config.yaml
num_hidden_layers: 9
num_attention_heads: 4
hidden_act: "geglu"
rope_theta: 10000.0
attn_scale: 0.0884
tie_word_embeddings: false
max_seq_len: 512
doc_mask: true
Each number is 500 + 40 x the weight over its row's rms, rounded and kept within 0 to 999. Layers, rows and columns count from 0. Numbers have three digits each. The size before them is the row's rms in percent of the matrix's.

# down: layer 6 MLP down (transposed), 1728x512, rms 0.0381, rows 925-959, columns 384-511
# gate: layer 6 MLP gate, 1728x512, rms 0.039, rows 926-960, columns 384-511
# up: layer 6 MLP up, 1728x512, rms 0.0417, rows 926-960, columns 384-511
down925 098:519446460483559496497501468535513537485510470537488469500442500502396543579517506497477528493503538465579482513491515526446544527509553502445554589552508465563492538463515549483502537585453531539536466574476557517510450516499489472508473531430530469461508609465459508513552484463490479518472461556473487500492548485512502450494422524485488551393488526482398455524519503377484529517443
gate926 101:422417424511488553551572535529464555486517467507528488560497469491469530496479535526541451607482563513449598517580434510495475542470499539528465463544431450472530436528513466515453441378477452508498434508576529564496527462460538520419453545554437481442473475458530501512519488490482496576474485539476545494417492531433455462531525446575445400419493520477463466475509557568466535436520
up926 101:547470489543469529504542507561499545504563469453478492515521509442467497564510522507502495444462480497544440427514505464527516480492547482505457465467505560457508547469501520541486579542467545512502592502535506476536472533479506473511430505424530482551538517511427497521505533485493481419469458477521485536486406489504487504461414440534512488538496548527488445481422457561461583499458
down926 099:546522498488488507504433494567578445474480504459542491451484487526555492433448523544574528487544407494474508530465529542470489474463465473545478510496504520477577482518491505486539537457571512435467497509512512465477488519503578532495471507382498476486490512498484460468497511432570537560486566492512540455518562467500494531556550493485484580475522488449572539465472446463498558531544
gate927 094:471553558501523530497521437586502466532503511459542480436494476424594473486507480519555526435522543490543544460466554474528527508524491480500468488544497486500529468469535454465431477464506539491537477506540504531453488510496506497422452510521478481480540445582508453485498392510546539551451453537573561481516509519508455529410503580550476442458550500377533476510449457555557491479538
up927 095:514564470443479571538515454564519456440499489453468544497520463534507497494511476518514498477527534490470467415532496466488501494577500484457457477473505507543539483486504502388478526503499518510544442513462514503469525572495491518498503432515481542516513462552499474450525473452431534517545473516598533427569547491516508511483541541504504457488535533393533408502509468551524488514469
down927 095:523522496489538465531504524497477505510503538501470531509513489551462484464462524528441517579530503450508483509592417478518454466459503496430451539539510430550513474469444563450468538432442575519521539519558480495455534522510540410480476448544523519484466490445500487471559491531457548554572546460554528422478500425401464474483549462559519518513456477506556531411458549465487546499512
gate928 102:475484532575523472465490538559553485549524458561487585538529488516547524457552462523458543496529515457538486531494537555472490485478492534451458538537522453448486477498482487562412520443463450440553497502519499504516494477497405500512520472559485507555511560512505469561502502466554489475447534522492511479536555469516503511462486482482475465542597469445500478456542478551489490489477
up928 101:546500512518443564465495515490512470530499455415496522482527447485427500564490464484525535478438542543496508533507464449559585442584493483504458489532509477453523506467498504482439521490468526566503524505529485452479512529483516464511585481529530548506500525472516486563524463476515498431557536499499482584474488492557446530485458500533477550511403492525532506532457539553493476386487
down928 101:458516495448594486565537494497483495486522515468533511550472507466501493492512513538508459509543472430427496455562506495472477458450478518511510520513520532486397493539512438514587497492523450502497460508495452513597493470554552534437420463491451535515490469498571547470527460462505421440481584440493510519538463608537467461513462519425479443561530504536521462475546466556476527502492
gate929 096:554467518594502454396528513488470484545495518594462479556451554544535490515540549540565488485429445519515515556523514480558483550532518464547480471559506461522490502502559555537550495491551514441499526450445545512544521488510521447460496479526495558507463531526583523438442510456461516567534442540450490501538468485460447527504514526526478500475507490599587513558452467485452464464549
up929 091:562482504460492466556495554586597426511474461522456532497496499525484437459481499447540467497567441483506462513513472475469518509458530468484499493506459429475426478540511604487516477564421537624513486478492497468536504507457466454524536432468489432507501502492513552454530455468527478480553476528487528445482416527543536505498558495456467475486532470543523518537537519477472523535490
down929 097:461502491498519497522502463493476545446521537452516497519507484464523506514452500495504518404502507516482486491502519567428445471518449484542489488515553501466468548536473395526478545399505506463474483537518473511453466517534463460509474551477451540460547532524515559524520495507514498541440542435520474524476542512528530547482431474485465453519423474486430503453461482536505540530448
gate930 098:501476442518518470577535490516511507508511540469541553520516538504512503551534555561526501518438513508558525549537459456475530464472482459481480503486609511441459527468429519423515490414465498480471569434497489458567468480511510465431494495492541458493493504414506475479454538488504539480541459510490454510563505515557561519437552516555520518504497499525482515448508493482443550413492
up930 091:560555495512534470462551426435457596553462493452454429510496480543541496466523511531558520578461415433551505525475514500453531443470469526534509488465535503494510481478477420424529502481549466492484455469575512487450520526457515528502544497532433488504540469555470479440448484494573423456535552433567520546514559516461531483522481510486508546485599485481410493520567514537513507418510
down930 094:503447482491467497482507487458520502467537511533505524486428477476547509512413503491512491512557581483464531475569481418508454573459515507447470463589430521490507518499455609519519472589487447480563582479468518470462513515542579526475483491480468521510537462510468506537540518520484479486504484419496532421524448470464494492425517464484478478473454515508445486428412416503478468565499
gate931 095:506497556544581512451483537545524445489522480491436482467498556473527507478528542480500484451443514478516476545487524535562469522553379527463465491484509504511530443533530517546480508528558504474520517495469478520466573473496399516468505484434468513455491535545576549513520515580493507551485530503508439499453534489493449513445485481559496471503533462588536462467511563503578521472523
up931 089:470518545461496498516547556540521473500494451527509501491499479532532575505552487440449526494515460453489492472516512538568528471549503584444541531466490510507529461452479503510486516471527557525446534451454485483479492498548555446500446485419519491491530498539443501524441467453514527438519537514526436498443557518444508502514492468469435440523528463481500466450562499528503512489495
down931 094:548515443507482432555511532469510428499451512464521534497561546485437462484435488568559485529466441459504500514467495509491462464495506435557482518476551512526512594556522443464558532668517502520479499520531473445453489410522475492479598511548552546514419527504580530490475518537427451531411552500504543506461472521528516546478507531528514534552504565506480621510450501444501520539485
gate932 093:475538532535499483523502510502470406603504501480466559506576478460511525517508508537612506540556512515484555460495554484472503528563519504491493490528480461515531470467505432463478411506453468448500540542528491423450505461522552505435461486475455528431508466495454531514526481525514514511543511510470493459420507515562472496409494506480615471516558506474537499472526560548457500466470
up932 096:542489543514456540512492527411516442560622418455443563537530452539496522496569496504571508502517543516509501497551511497511488565602557527509502534501409477494508494553446519497447499532439477432558543522515507483429551487499456530460546513491472527499565545468457563527499463520561488431556511503441476430517546515577523484532478536527581494459508491404467478569505545569466506492436
down932 097:560514513473524481463541496418516413547494492525486551542467475545521489453545409497454518569536557509490519499560461450500488525548505510514449556510456477489515577552523491521481506554482539511506440564518472530484531473553504386510479434552414495535516506515564468560544492514511486475549515545538490492477512544493486516493535505575420490532552599414460472484469481582445497520480
gate933 085:500463515516508504468524477532551531492452511498532499491554486476547517485546537502549507534513472517448507514433475492500516489452478559571457524555493441507495495533507446510455492420450478469442488596459495478540453441521442450481486411491532523442446544521533512465512485528542546485515466518489483528498502504519394473492496557529506433468503445461556500536511551536511513537530
up933 127:550550516438477426501519564497529569414517510459487461495490488503475465526449525475457465491540478421467416451511538448423489536520478509460515450485441509544431562493538527535502535583480467491559460562490419523523496460452499515580471464513468498495531600522437485521550483480437434455508568434464423524554568428446492532516553479498437507558458485526474556522492499483453458526464
down933 105:503462461523511498487514385562553555500515468485539528484486512475571557488604498508463542481529492524439519510444490477552536501447544560575441517578500474488538514573465432503470525346468495479431496561521474477564490469491468526453500444519502486459445516527528506493539527526534493488504445568477504501483471477580437511432502568537553477476556463435555482509520552526495522514463
gate934 097:551469545514492528495442481500502525489495525570553419520469497503493512474499517492509499471491511493469530512426416560462465511504459524479479512476534475422497468474537398450437458471489504481474481467430500508398465473519496507383507480584469523512539437528456467525549492558524469478493408523495423476521482516514455515550502454463503505474530408470432545445484481595536537468421
up934 094:487436516483536451515527528450501451559487542470552519445428492561522508437466500515541558472407369447508558562570514546485483540409466519508546531513527540522503502518449459528478463469598467421537465511525512536471568473470544482489476375568487477503479491467468419499441498521478518497440531574511526518501479487500502524512547513545434424560491472495543494446504504453414539472529
down934 100:422465491432459483482447549504506514536509452466446496499501551496552624524449501516496541464451544524525496466447480482519515603512471500441425476505464459476477504411552478495528523536518497494443447501472540528500465504476524455451505484576502487487512472510516475502549485490435487508462510542439441510538457463449440507491528451495508493493456517489499534480492493574498570490433
gate935 097:520444529469498513489495478489521527590510478484547564569522524420446509486590491516460436488507500519533509479481551501556446499455562580490515515558510495498449501553538496354558462501507493499507454469582475470521451500519476562527443501482541556480446468499508483481544515539511499451532522550457539484511495524488494546520502483525518483439620479451517490469517521541487517511543
up935 096:513495479493434447469516555495505488501489526460485490504459529504502486487506556495537533489550512470456490550529509468449536610576518490503477509500414511459452531483492506486447474418463518550495553454438466482489456437527501494437473471456455431434530502454388434601476563461518527506459402538482457493501502522531555453500534549479443568508487499502525415429567506512460453465531
down935 098:623517506417466454602491491427497557549492421492526518520448533447462494514524507515479497539565491457415499575497510476515566525541528581480543527538507471506425520526472495438519460460489524520476453457565481492460473448507544506509476526498521523515493527499501464475519541525499474493495537512513471513521536519492448555471441556486497445469526451554491480469533522474472486499559
gate936 095:485407543449456426485504456427477505536500414528489476460555510443501486504501509507495491528566517513411487447466462550486545476454469573484521477528500526486447521456573472457550505523474566544510516490620487493554537531522424501468474482455518563486482504497460481480538417542509505503496488521436514552519535530497521483432488477561552502450575496553472558422524568607496485567456
up936 093:513424517503476514500461473451501565510596465547525468475446442486471434593532564588571446489502527533534479525488444522458450510581536518504459532544466520466516462522554536458543475527492444598554567517479574510594436526540511525511495566504484491568498571560493503490569535533505511533483513503456516468559456528512500462506503523562440507527544522562502454575493530494446547517431
down936 097:537515494488542431458496514445481480454479479497486558518504511620479510489599472428474480515476479471452492553481566436570473487455500502484524449466501517530540512511464529499512506529427494474448483607531510480555525535533504500465516433511484524494450492450506498554409430501570541422459508526547495565484500501516517550551494506523427472526416488497539549531532498516546538435398
gate937 105:475463508494480564533509495567506578512493500591482456498506504542526528530478512498483437511544495460503551494449519537478519490512516577486492411446461448454610565446534454480445525443464540489484504482474514449537485471501494498501431496482540492507448458480559527451514456492518531478511511562459477448443564531465497439466499539489577532538563545438456524486534508481516507523497
up937 116:491469573554556532415526469506511522502466456616493476502516532530486541519494490460464454392491494474458526437479491495498531545540503533462432465497485500517527516498518533545474527503519466533489564472424498527491458508507453485472471493555448610510536514531545483549489381453495504480518525529412509529512473492564493493595449450570543486464471649502451516532465500409487512518531
down937 108:478554449553497445531501491450478472607515510453495567541481514554572503523482460472586543529508442488510445485454517434490471542399557471509489443544477474474408506479518501502502510514446473448512559473552496476479534531509539446442511415532467455409489526504495487504500516499503520503530548565514544501514554511508479476473529462517498515528493499539428404475472477509483527529495
gate938 103:490495542564438447582469459472411493506478497515474530459506532444484535513563509538527444549535536559490491499571460537529534520511475524495526588500506512521477432482560432580533393465460439507421486528517558507468495475560537525505570505427448523455463518494490466467479438576550511488451479530466502452476556509644425561559523577465481424476546526525437434487516435613531465478517
up938 106:553491511458522535439526505473453596533566493534528521464553511492485483549496536460579544425532417523526518568496528485481542523528530554532467496496464492582460462597503445446515566510539561461508502408483516410550420521544475513466460467533507523474478528523624451433478497455433554496520480534541472549545511441511523474515521475518555440507537517463528529547601502472496494477518
down938 107:518492558435484480511431536429512532501498488500530550390489512473448471565530493470540479495564513562488480516461499584459481533497518521493536557510499550505486469552489466531492562516432526438532526521522404467447542487543460541482508493497525545536523490461455459501483537488497530548538465523595552515532493478479472481551475488536453470529498536467440447567513450563469514563493
gate939 105:451471461487471489482500532447519443508470431407477553467565512425489487508451522551526525525487512510513460559465512527458509430455573493498443481480519510509497471464471560508484485499450518454495550491470478515500444504506496452467498449494452519483497489490459498490468498563492516456542479472472510508425494502458529456459407572518604423451499562488483512467532478525506547467542
up939 101:462481487466510596476494527451537439461516467432459474497489458482503500454537474549513536505513474498508506504514527523499550487534564536485488526471477478532422446446539506484486483486445481579475453520558444465431468430498492522531466453519427446491468535450469544500452496493510473464459475471438546492438524509558537478549448562487548477540487528534501481530514537487511478495485
down939 101:479420497428510535502542523489480480455498528580611487480452537553526579568478526514498463430560498497570521553511496524525552544549488477482562480511514470464469479495494504555497474487550464578452406533476507526446515496470491519516532497470478511498485509555531533452506459450488553514439436481487550542512486479495443584550481441525491502452467540423420491559542514507490520477495
gate940 100:539500516510586453490515507510559449557502462534545475516514556458494560454553418512533513577517496600531518457481430444618573402414487477509504558500488430452471500550459535462544514483535474554526502496512532481525452472503476497437513491516513511430513436460471525463508482494516557552514463524518433433462491548524452500492461509519576497498513525559447512540499444525435511511470
up940 105:458563468486449525502508522598459484499462546470447597497554422465467550500455468495429505507512492516448491484545578454428451474506503482487515513540532481521517580452497523469482514512466577521510504536494437451475500508537473546517460421468427523528482529511512472535555499528456437522533551508515478520484550498476591548481520473458467509515537442479594501431546538489534449466485
down940 101:517510511538540519577508496533524472538504450507542472523444480478490539428491493498528459498517447547470429530513495506551495521483475474497525530487466456529493470544565571478545468454520463552530559529546460495575391538481476527469483534553453510534612494488463499501498505538533507453482446448502505481528523534484450441431488435485523401470439503480436554467503498477465460498567
gate941 098:506498510599462459474505509459484449516388496467497509505567465521505517454519547487568548480422566472531552580543434499520510574480451535518517523443547484521523461498572366480519467476462473438421512441553533503470509472567514510541482470518569579502474499503479518482479565540522502456545449496522510522453581463502467527490572489515446508471563497500492504461436447513482451437642
up941 095:518495542471460484496512512515522488484482627442474534452495517555582532491505484481454567498496493456491535496483506525562508460458568474501540543461521488460552527450469482488491547484504514505529473665476444499448431473495425596510499508517480489500463480495482569491456469494587514475457555499485550469473498473527470529486510477533537567531433518430502533546539532532486579462449
down941 098:517504507520493513561512463437600488514582458416510440493555463464508469487443520555536492488449502503476534488546549581470448466557478509434512511418503504564545539374503526517515470491476481472458492438540473496477477504500578475586572458533459550542494402504513483484530457568555499497537468440478527498532538486456481516556512478534515506503519499520456515477473503547515541487511
gate942 109:499476521475497514449506487492556425471514471474517517477502479441479530405571475522461489437475509571447509481467477489546534432507483485473410499546488469513514493563494483426467460504447498524472437515475530587490475496517421443501583448475561533505517532545554538501580567447600513488550518588513498480484401575561397505487465575490508488457509510443553506505472527534517541470483
up942 103:465523552460584534480460442462418495525478502446483434510489511514498496513537474509507479509456552555522494451559487451541469521475486477472463534543540531486528525483534499488430525522522489502662529487481511558459472424463481629484524561539467505522513507460542565524531502519499489512442556506457509531472462526489510505445455452584496489425504492488450481574524500558562478493493
down942 106:501456535451470509532507552544578504542509478513435472483504527514498384560467547448503538547475569477411551512557532478435518508539522474556483566454504487514497548537555437546466433410499398466501538527562516403454466528533489486478491515494546569467551541574447477585494529517485532509514483560484500405517510490528517452488434473513482530536485528490491451469486481481429485545520
gate943 100:514515488479485504491475475525452437536513474482494538603536503498515483470504499463512498478508531483534447487489485477463509536499558522516427464474458529543485515472503480485443505482540517505511482567473560571509503542521463542487462456481428519520461512544467528525489534539595478527524538473442498556446466550499475522555501512455517615478520514486512496482474431528513514473466
up943 098:549521529482527463462520537416558489465577425486442482472442488552511422466501441496465602449491506479540466527472462604419522461511479513530512435530476464509508482553466470530494416566444530553487457506506525478449468524479494457497455482542500551558530523403505478459512543521580484520544509502518537456493524494498500444496465487500527489494482523551462525559497503478514498577495
down943 099:495495472511486421471457614482451512580501481502461423510486477500558469499431510546453531512523551471509555500533589563541450519470504503556466430509543498500537480540531552525490498488550483568507490456380562514520476491506480506494492504496532532456475512494492497501491499498377511454456475475526465473465504453442509482390525502521525490531552536515500437520496545418493482525523
gate944 100:552532470513547545495476473504562398483440481505462507533510487444469513530515505591468470485462460582531517499450560480541545485531459489482378521530527491509559412496490503482495519504474445497517601494480475494549502499511485509475562462497460459417480529513505501580516558490481507552551467506561484536473534470429455487479495489420490461471494430506546476465509509559511511489495
up944 108:489404535544521435461529467471441576483500591517506427457423498564541494500569523449534524508483488438462566497525526485471548570478489509583549499506511542538538552467506489535521473469576530449469488503495608479513483382499484472471479495519511505543456477443510470430433465526541561512489484495449505490489445517568489499534498484561605471572528592466434520533512488426531435522466
down944 102:533453529594535526466507533511466513455486466555536465497512551591536506527508454555469532542526482523516536534490534536497525453476533461543479504510527479480487453454497538534515487493524505534511505520526475431568509470446435491493481411497487495493430535492549490525495474443474517551456494464481589419523464455550479531500474420535445498500473521547469471503496535457512445491556
gate945 101:450564468515486483464384481556455465500526485574521511480516503457521504465515526486532497520533549523503487502491467475430501527536461517524459532526462482474495493471493548441453521499437484440445533498462514490405489495521471526496485536479522489503498586493536480541510577474501459497476487579448511539370478498496470495561398529497576460454515502560515479479467486522513475475552
up945 098:550438576511492445511514502507490518510522438499446449391508538471424589496494485543491477463430469561473518513547380484499467455490517491507436557469435494449472567535496545536563470471559451457482552562501491515454541528491491499404531465540482551497525462525480474531430423545506475509502555429448483499557502441514513460523517504498494474454538507521460495508505464572453483531469
down945 101:496543493486500488540449474561357514455434444517508498452530456511529488504503472487522507494511494469494497458477591477470431511606457499561490432528454551487528464498543507550456491476457497578501477429436476456434533540609463525549519474499445443505510480470513520417464505537449499524525452529562520454476556498425494568520426481505437554459537459455540543497509489497580492506515
gate946 097:497574444512485504507463477513504475514520562512601551555518547508556489484410519559527485620510470503550503545469486524471448497446478492569451517443552528495505470437521516532559451495487502454491541444490531522457541509484557568455481451436514438466477456433548527480463530429563515507508502510593489491453513595463519423506482523539573515503493512447544515455477483572524574458477
up946 093:529494492492524485467485531505348450480535509531444489599546466486453497562474516483419499493505521515483477536527441516535545523541555443527519525490543512429430462515477451499492521550470516453510524523552471463544455492500468484543497497501488489553539471537486518499501469506467511462473529454493441495513566509491471550482475451546505488488461548493455507495466532453450545460532
down946 094:517535426506527508525535519408499554488575524532505495498503548590477514504543517582495427475496466484534575510564507485501464509507465482527518471422496533549510471489509482480530464439468486483452541481519608514489517435471487573432505474543531452449431497516529525468459514485524498464536512559491516533465496561550481599592456482561485543556552505481564486533490509518536516460486
gate947 089:457436536472448452475570523585504515500504561446546524481516514477516535561498501432409486501560539549530530523533546446512473511598540493501495508542523486458561508542486546581525501523554488472450463620419459481519513533443492523468513501603496561505539445485529529512493466459518494497451513593446480457452500507458540497406487484504534447480493452489558472481551513480612498553454
up947 084:469518552479494543520472549512528544544452531526484454489495450500532531485524419537553525534567472567481532462569486574415526514469548496424463526498545617419530508395524491496480495494518510517490492497505534489449464523484495453473526488517474471471476472514526438532467482486447452462460563503519464413524495546461496474515468515513511453486573460454482457492610479465533543492419
down947 087:588509501518516483475500533445545504479555538505546470454490557499540459478546527484527528511478478523523505490484526552496493518507482462539501513485492476532429503539461482530552425393474495457470522480535526522514458381516532531493524446541567514520498508494487502497507511524472473505477420523443579576524513474491509544534436517502467582533473519481477493512514507507522426519518
gate948 097:503486535550478579446543506482517457508461518482535522391515515428573590514522487475539534500491419511523538541441430524543494521455506539469512469513543518478527488545487453507515464430561533517522474512473478456535484499474535492414501481408507502435563495511537521572503508437519486513477457553504534538542388512498527505493472542480491450464478442476438501397484504478527547584503
up948 091:430529517476524565499571499464572489491570466443504508482522451472464537458425508495549517631511479507513522418495487522506551418496539499446466441565456453534486430471424480456426458530456523562483514474449544490508484516470482514424489536499448550441567468525471492517551529507505457491505528533454564500470528534508501481441535480479519499492455488459444453521554502470477508501435
down948 094:504448547532502486519572462468529441534513456522551529540521558557477492453536477456504469480511555488467498483510431524527503488558534497482554475465486502492562583498519533531531447584462462407562506496501467494548540551465500506516494477550519529509460527527447512500467481515450507488495424536422481432516507521517490517511521514486441496549465558496464550562491436516521488415468
gate949 099:497515512447496552476459490575486469451549503563509477526517472476528530479496550504492492560495541524486509490445508419549553431430458502455512517506530551460528506459537518532469534492487525496486493478549538467501438562520521531505485464381503480468476498503534463482493483503487549538560470506530530526493516527506494439502504497496494453457491494462530401541513460528464473510603
up949 099:566492466544492497556546512505552425526453538526508522486500475479554468521518393500478475521490511451483523486452501512487552529522446540522401514545461474513561485520427542479487484479498449597521533491537581417571530421479552482473452516500462537483451511486465511486544498438553441452435515523609443497453490478458434574512512463529569559453513526538471508479453464532525468520380
down949 099:509470513535473591550405503547522515479437521542493557479491577510506446482524488471495456488543504445549441468528484499587538454493524509432586458469539471583475515502512542589504451492513499527475583497534506524463500536474536528446511518412572416528495563429512503445435522466501515548493470424467455471506518480517553483490479516542472522524522493441488508539488502464484517580516
gate950 101:520482517532562484491556479552545541505465472532487474582464538535494516459578486481491522426462496441539542533591559422494498486422473501481505591511530397485489537551490515523531484514512510504501447558448476475495538452512470543419551517523478478500454558457507573514529495457477478541454495439461465547472464533498506563528557447535499488487541521513510447407515466389388536530480
up950 092:481466539557482551446487496482566454499569499488526506501484539529529437521479504532558482497533486552621530460470507513572494581528636469475477483489553458466536516452521531434523591515439499541480575521451518457503497568445529507583515509501506543529594462445488560497459501519489535515562487571491531495458447520457512478463495503575503534496499526474516492554548500518559496488458
down950 097:498516486468546439542484466491462522524444443507478519561506518532454560484565474478427471513434506453403511555514516483453504440463395542529532529506485552496494524539470526522502462450596491478558451499483506472474528472582475520400537567517482456449488541505497524492550495444499522489425485501533478485506552500531531523533558487463537459429523537557457521444425493472439529587529
gate951 097:497538482551545532509510512584568527527508444507493576502517510438473487466524488528471443493550471557505501434512414494502509566385570490480453486548516492440445502505520477494482550439500491474429557562568558514542487489488514515449535453449469514450498450515483545482468466515446512486471446515557454542455488489478467458501495388506492434500500436452516504427447584472549464545505
up951 099:539545527447535531481460526498478507491572512483540504446501426519518523489495519541501543538452439436559495503451510447449440502480507553491447581553485521491498491508465475540563486476506532455484600428460545528470479540484530447522383547495493506536528490454495501505562497481504507486574550488485500525575521476596504501529439507509494517459501444439457455548503540448476509503534
down951 101:545525464522528586535501475530594477588485479448501539496474492502497502456504528520597488499555491469479477434466514498543504495516504506530483494485529477500504514560519512441444497513471498487549572490569500505468509535504526524565533516504493494496493439525455516558474471586501455492551481507503449669572436504546496503490514501531530468524528440518497519483531518519531468463520
gate952 095:524523504474489595453499498543532527458545483491493564480567525521485479510479510484479487504502503552471585575430502522537500507476487510558449506537494485512559479578527499424483546499533546542475485550474460450477470498505541444501473453565453516524510544531518509500460514542466470509504506443492505514475444501534403495518469556490574499448476490500604535514553481476459524478481
up952 105:516506511423621513496479519540497499472550490557529535467440557444518495513477461532493479438479457559470533396507533555512444489575510525533448387547471525513493509586466524522550493513490508526463487496481510469477516540472505489474479521470453513538534429491501474504502514494520433502400511517398484529499471498545530493488501527412543538484454496459478508529500394523521482467476
down952 102:443523479465536525563550438529545491445498486524492487497472460450518530490501555499485484483491519478474391392465549451421523484524457435389502479460485570519549443490509404602523484456541458553508517524515559554412527482442477529578506470469540500485520496475468466493526547477430432493509547544556468527487507459501529399472446492490559536527549494530499454568471498578475461438447
gate953 096:495437477573505468478534437534462475472477520532527482505574545472501412491548451527437566428482497503492511560500426458508515499539495466546480494424507543549475617499547509503526503522515483461461500532494513470526513513471455447510601461544488473555566460519562493537439521511490446532542545477478513513525543570482446469469485561423490485495531528426503520511526481467495501488540
up953 093:455500504402517524523485513466514517551495539516512536486471451471587515451477517451503548521515542458470485468486499525475482483489504518514547495529530490533545516481502503540502485516540508430461512448515543544486562529449626498451399478472614527494485459529423496558518517411464520495504417534554447481464524503536549455503457497575540519494503499463540537478513535413506484522470
down953 094:471554549529508485473504469501490431492482473569476483485478515478479442545477451493484490524544393547465517536502542538501531467496542472488477562420503461535414576491492543451466499457391512560550555505561478565525427488484483509521571474606396464488505498528486492521569511536549500531481496532485519556518473514477437450524528522530481485510548485442519492576600567506496490558473
gate954 101:541536515470484510531468530554510507551459440476549512494501551507491482521467495449497517562518473453508531489480378506530450515571516521463543505519499552507514477476495436512494508468459569514489475513495468485490494517510439546499523516475495504500497397359525495507510498486594513472463483492476590495513565484540553473483491568474523488511502450419449504558624484513473565539507
up954 103:508437514495435551529565545477506513512529472419591476462580506494480502499513481478519458529460530496472433496434490479556515405516485501491486556499518506492491475505449480468421497498431476503478506494535531560460566523532478541459453454488517506485486528529500587481509464468542487480505499479516545467503514547426453534490483552517480456438489538488452491472464477500472474505523
down954 100:462488462467536530461508488481506464490476489573465578406506519519526509481456519470500514441470500469491578522458483455534480424479494435443472527509501505466510485521532503521483479559423492477528485503542444498438460519550468557502484444529518525463422547502542562474579482432540541486471390474593533485500499460485471507493486536483487456449524561494401519575567497462410511588432
gate955 106:421513511535542509473429531562521479478488486541519537446476475444484507470499527533485453592475437529481556520406510446460511461557451503446512481551516539511608529501455492511423479491518492492500495457489580522582497529485458479457471522473514499483530476536502436461509581518473490506519504527510501497510509568465504480467412508485470501489476527530497463437461507469510522488625
up955 109:501525403527497498520591592422510535524433558487474513534525442578493462514494496489587562521557478552447439498571469584483512482478549417616487470488522462474494494528462531499467472556491463544498484564471517553496550541515503565466570502549563502519539519551484538494495514513442525490520498571485538489489487425504476528563477539457532505460474435465524523488457455473505478555474
down955 108:527465493526523527526507472518471502456550492480543457467479441529559500461532488458479496549520513552467521545490503492424454522506418573511495444468497538563576493554431491470488565502526517480489501491522518435642491436500486507482477540525463562511460486462549447492497535478513490516537592550451476492488458569479487509477451573493510552504482459569502512505495524552473477543533
gate956 095:513438460513490550517559346477505457484453482505459517550524489486523535476554422515485483542502475496505515514482459523496529499450497564531436573564490475459519514543486492577551513473481444524496615540510490468511590483576504510522549441516494566434424522463624535511423503489523501548539448534502515471471424502467509564511487547471505449546540523500575425549528495538471449540514
up956 091:467503541490510506551550475498500470538525475472477538541490483514479513490540417534427479539487520515514498501529536531487478484448467547526418517521531516467513505498434573570531480481481440592544541451539463517504579500545517523502522520514463532448466571454524493506456567487456513558476481445544513478495481536472523563472515478495521493546503561531492512514484538475499474520515
down956 094:447595561466510480460526532509451457510529523424522533517482534525526477454475533458504501498552567487440467559460490496534492523524484493516555498477491470493523494542536598517486485500523618455532432456491527532489444520472600462418576529480507538444557448447429506494512494605533530508509462500488508590529523528530504399450424526516468456469481580503459468515581534490499500500385
gate957 092:422535451477534582489583455496508507550468501528496480534507506472552491465589508500546482467473493558426459500518460602505516518555476484555530501533475481521489547504576510462516514482535587445447491479517485526476498486575486461473496427514444569535486455536473509471461546584500477452504418447444485495463464472492520446457534497445505508556488456575622469483469502449512463493523
up957 093:475490540472471467514507495467484494438512537467561521494492480492467507429487535522448525589529505477520474471519547489516429490417508422484452497493497505535508462462416488475490564502499408543461533535539431447512535541525541516528510534461533475489498593499461434443522524481535460470526493516533445476539512584536502526480479460470469480463515475470463504502442530563474526481518
down957 095:460504403504520556552498476505435513481499524555529540482418569518435525503563565531530476489436503523533461461516525592540486525460480512513484458525476537594493492516460499496484488358488447520479562495487494428568476516508525502469467460434545490464490521525512532487480471491448591486479430541464480478572498519482486505438523466531496455519583578592568533391468477532533521487468
gate958 100:526499450527457562545433407516504493562422428449456529545472512483489462546402477501544504509534520496456514471496490492475465484508480490477445522605521547546495484510490501457488453442474558462484488529549529422522469461514510501593503516455531518512489427475491435502605592506446529545524446488530445491525607511551497504506528486571492505433505456576420472419524464574453504482544
up958 096:498514409540525505525545470510479506577496562521490568462468582447482504510493455538462437486491538551549548459507510483478512466518467573583470530527579525492475516458515492544485550491594431510447490550485506500526528542454531475474492520475449467464464547486483528467482530466514547410479518481490451483495499480484484516503515404482492529499500541519492519507420460547517484472468
down958 097:519503540570479477550483529454484521475537526457451429556500443551504530495421477543521510527537429521470489486462575492462529480454527555433582469485488461475501526490441477451486445523447488422531532526477490497537459506471475421531504478538453539490523519513525480466500492463559515499476448464508543517473494464579482492504491606515468553498475364473525489524532449469519505523474
gate959 104:556550563493508537534422523589516623488472460493454519541471489501546519522547452536516503488529534522469463435447466452518538490491535450534501457520478480538457487446371488481408455501468552543489465502416555432518453543488529508491530439479531492518465427559491560532537574485492499536464560531496569484546483526520504565503526570531557571562523468476477494504450486536507570495487
up959 100:535545466462483557518540528478474461470530462529516530496523538595473478448505401484552598472486532481497558482586533475505466475517552550443536443472459544565534556566527484497484458548497518508431555493481573396508588504508458528517544569495498421437514477446472557468497536454579605530457493537544561457444522434467522521498495538445535588560499455474541542571568534465564540457590
down959 103:447452479493494518506567528520499498527458586497481467525517455453541468501537525493458512503447510477513571453446492573490552537558392512467498525521586515465521556504557522572568505598509476510490568507547471466559526556486495497522456572501491515605548568488457503505493454572475527486544462423445447503517451531511491532507480459496535376486491472484499496513530485558446594500430
gate960 113:494465530558480497494461549450545493476459518558549475469550505546514480504532458447503571439417509476469517536505502486578454513502571506511458514446529423487533423548454492502424540502520519452410541475443482455606494500576455512484506461474579491506496526425478435518400531488479553460487487554598474426475499457433549506505482518492481452398551511505524485484450495462503496464571
up960 121:492484521476477471487470451574415474496452461388505515502486466517442548456520471554570469566461507536541496481524501538445545498511493460486505532459485558526488558459520502422530541498486492559550474515494497502475451445450493493540466513520423519522503563452527564431531485485499532464500507430477470532529557455555441472462571471555544466573461538607461516531500516536537490530461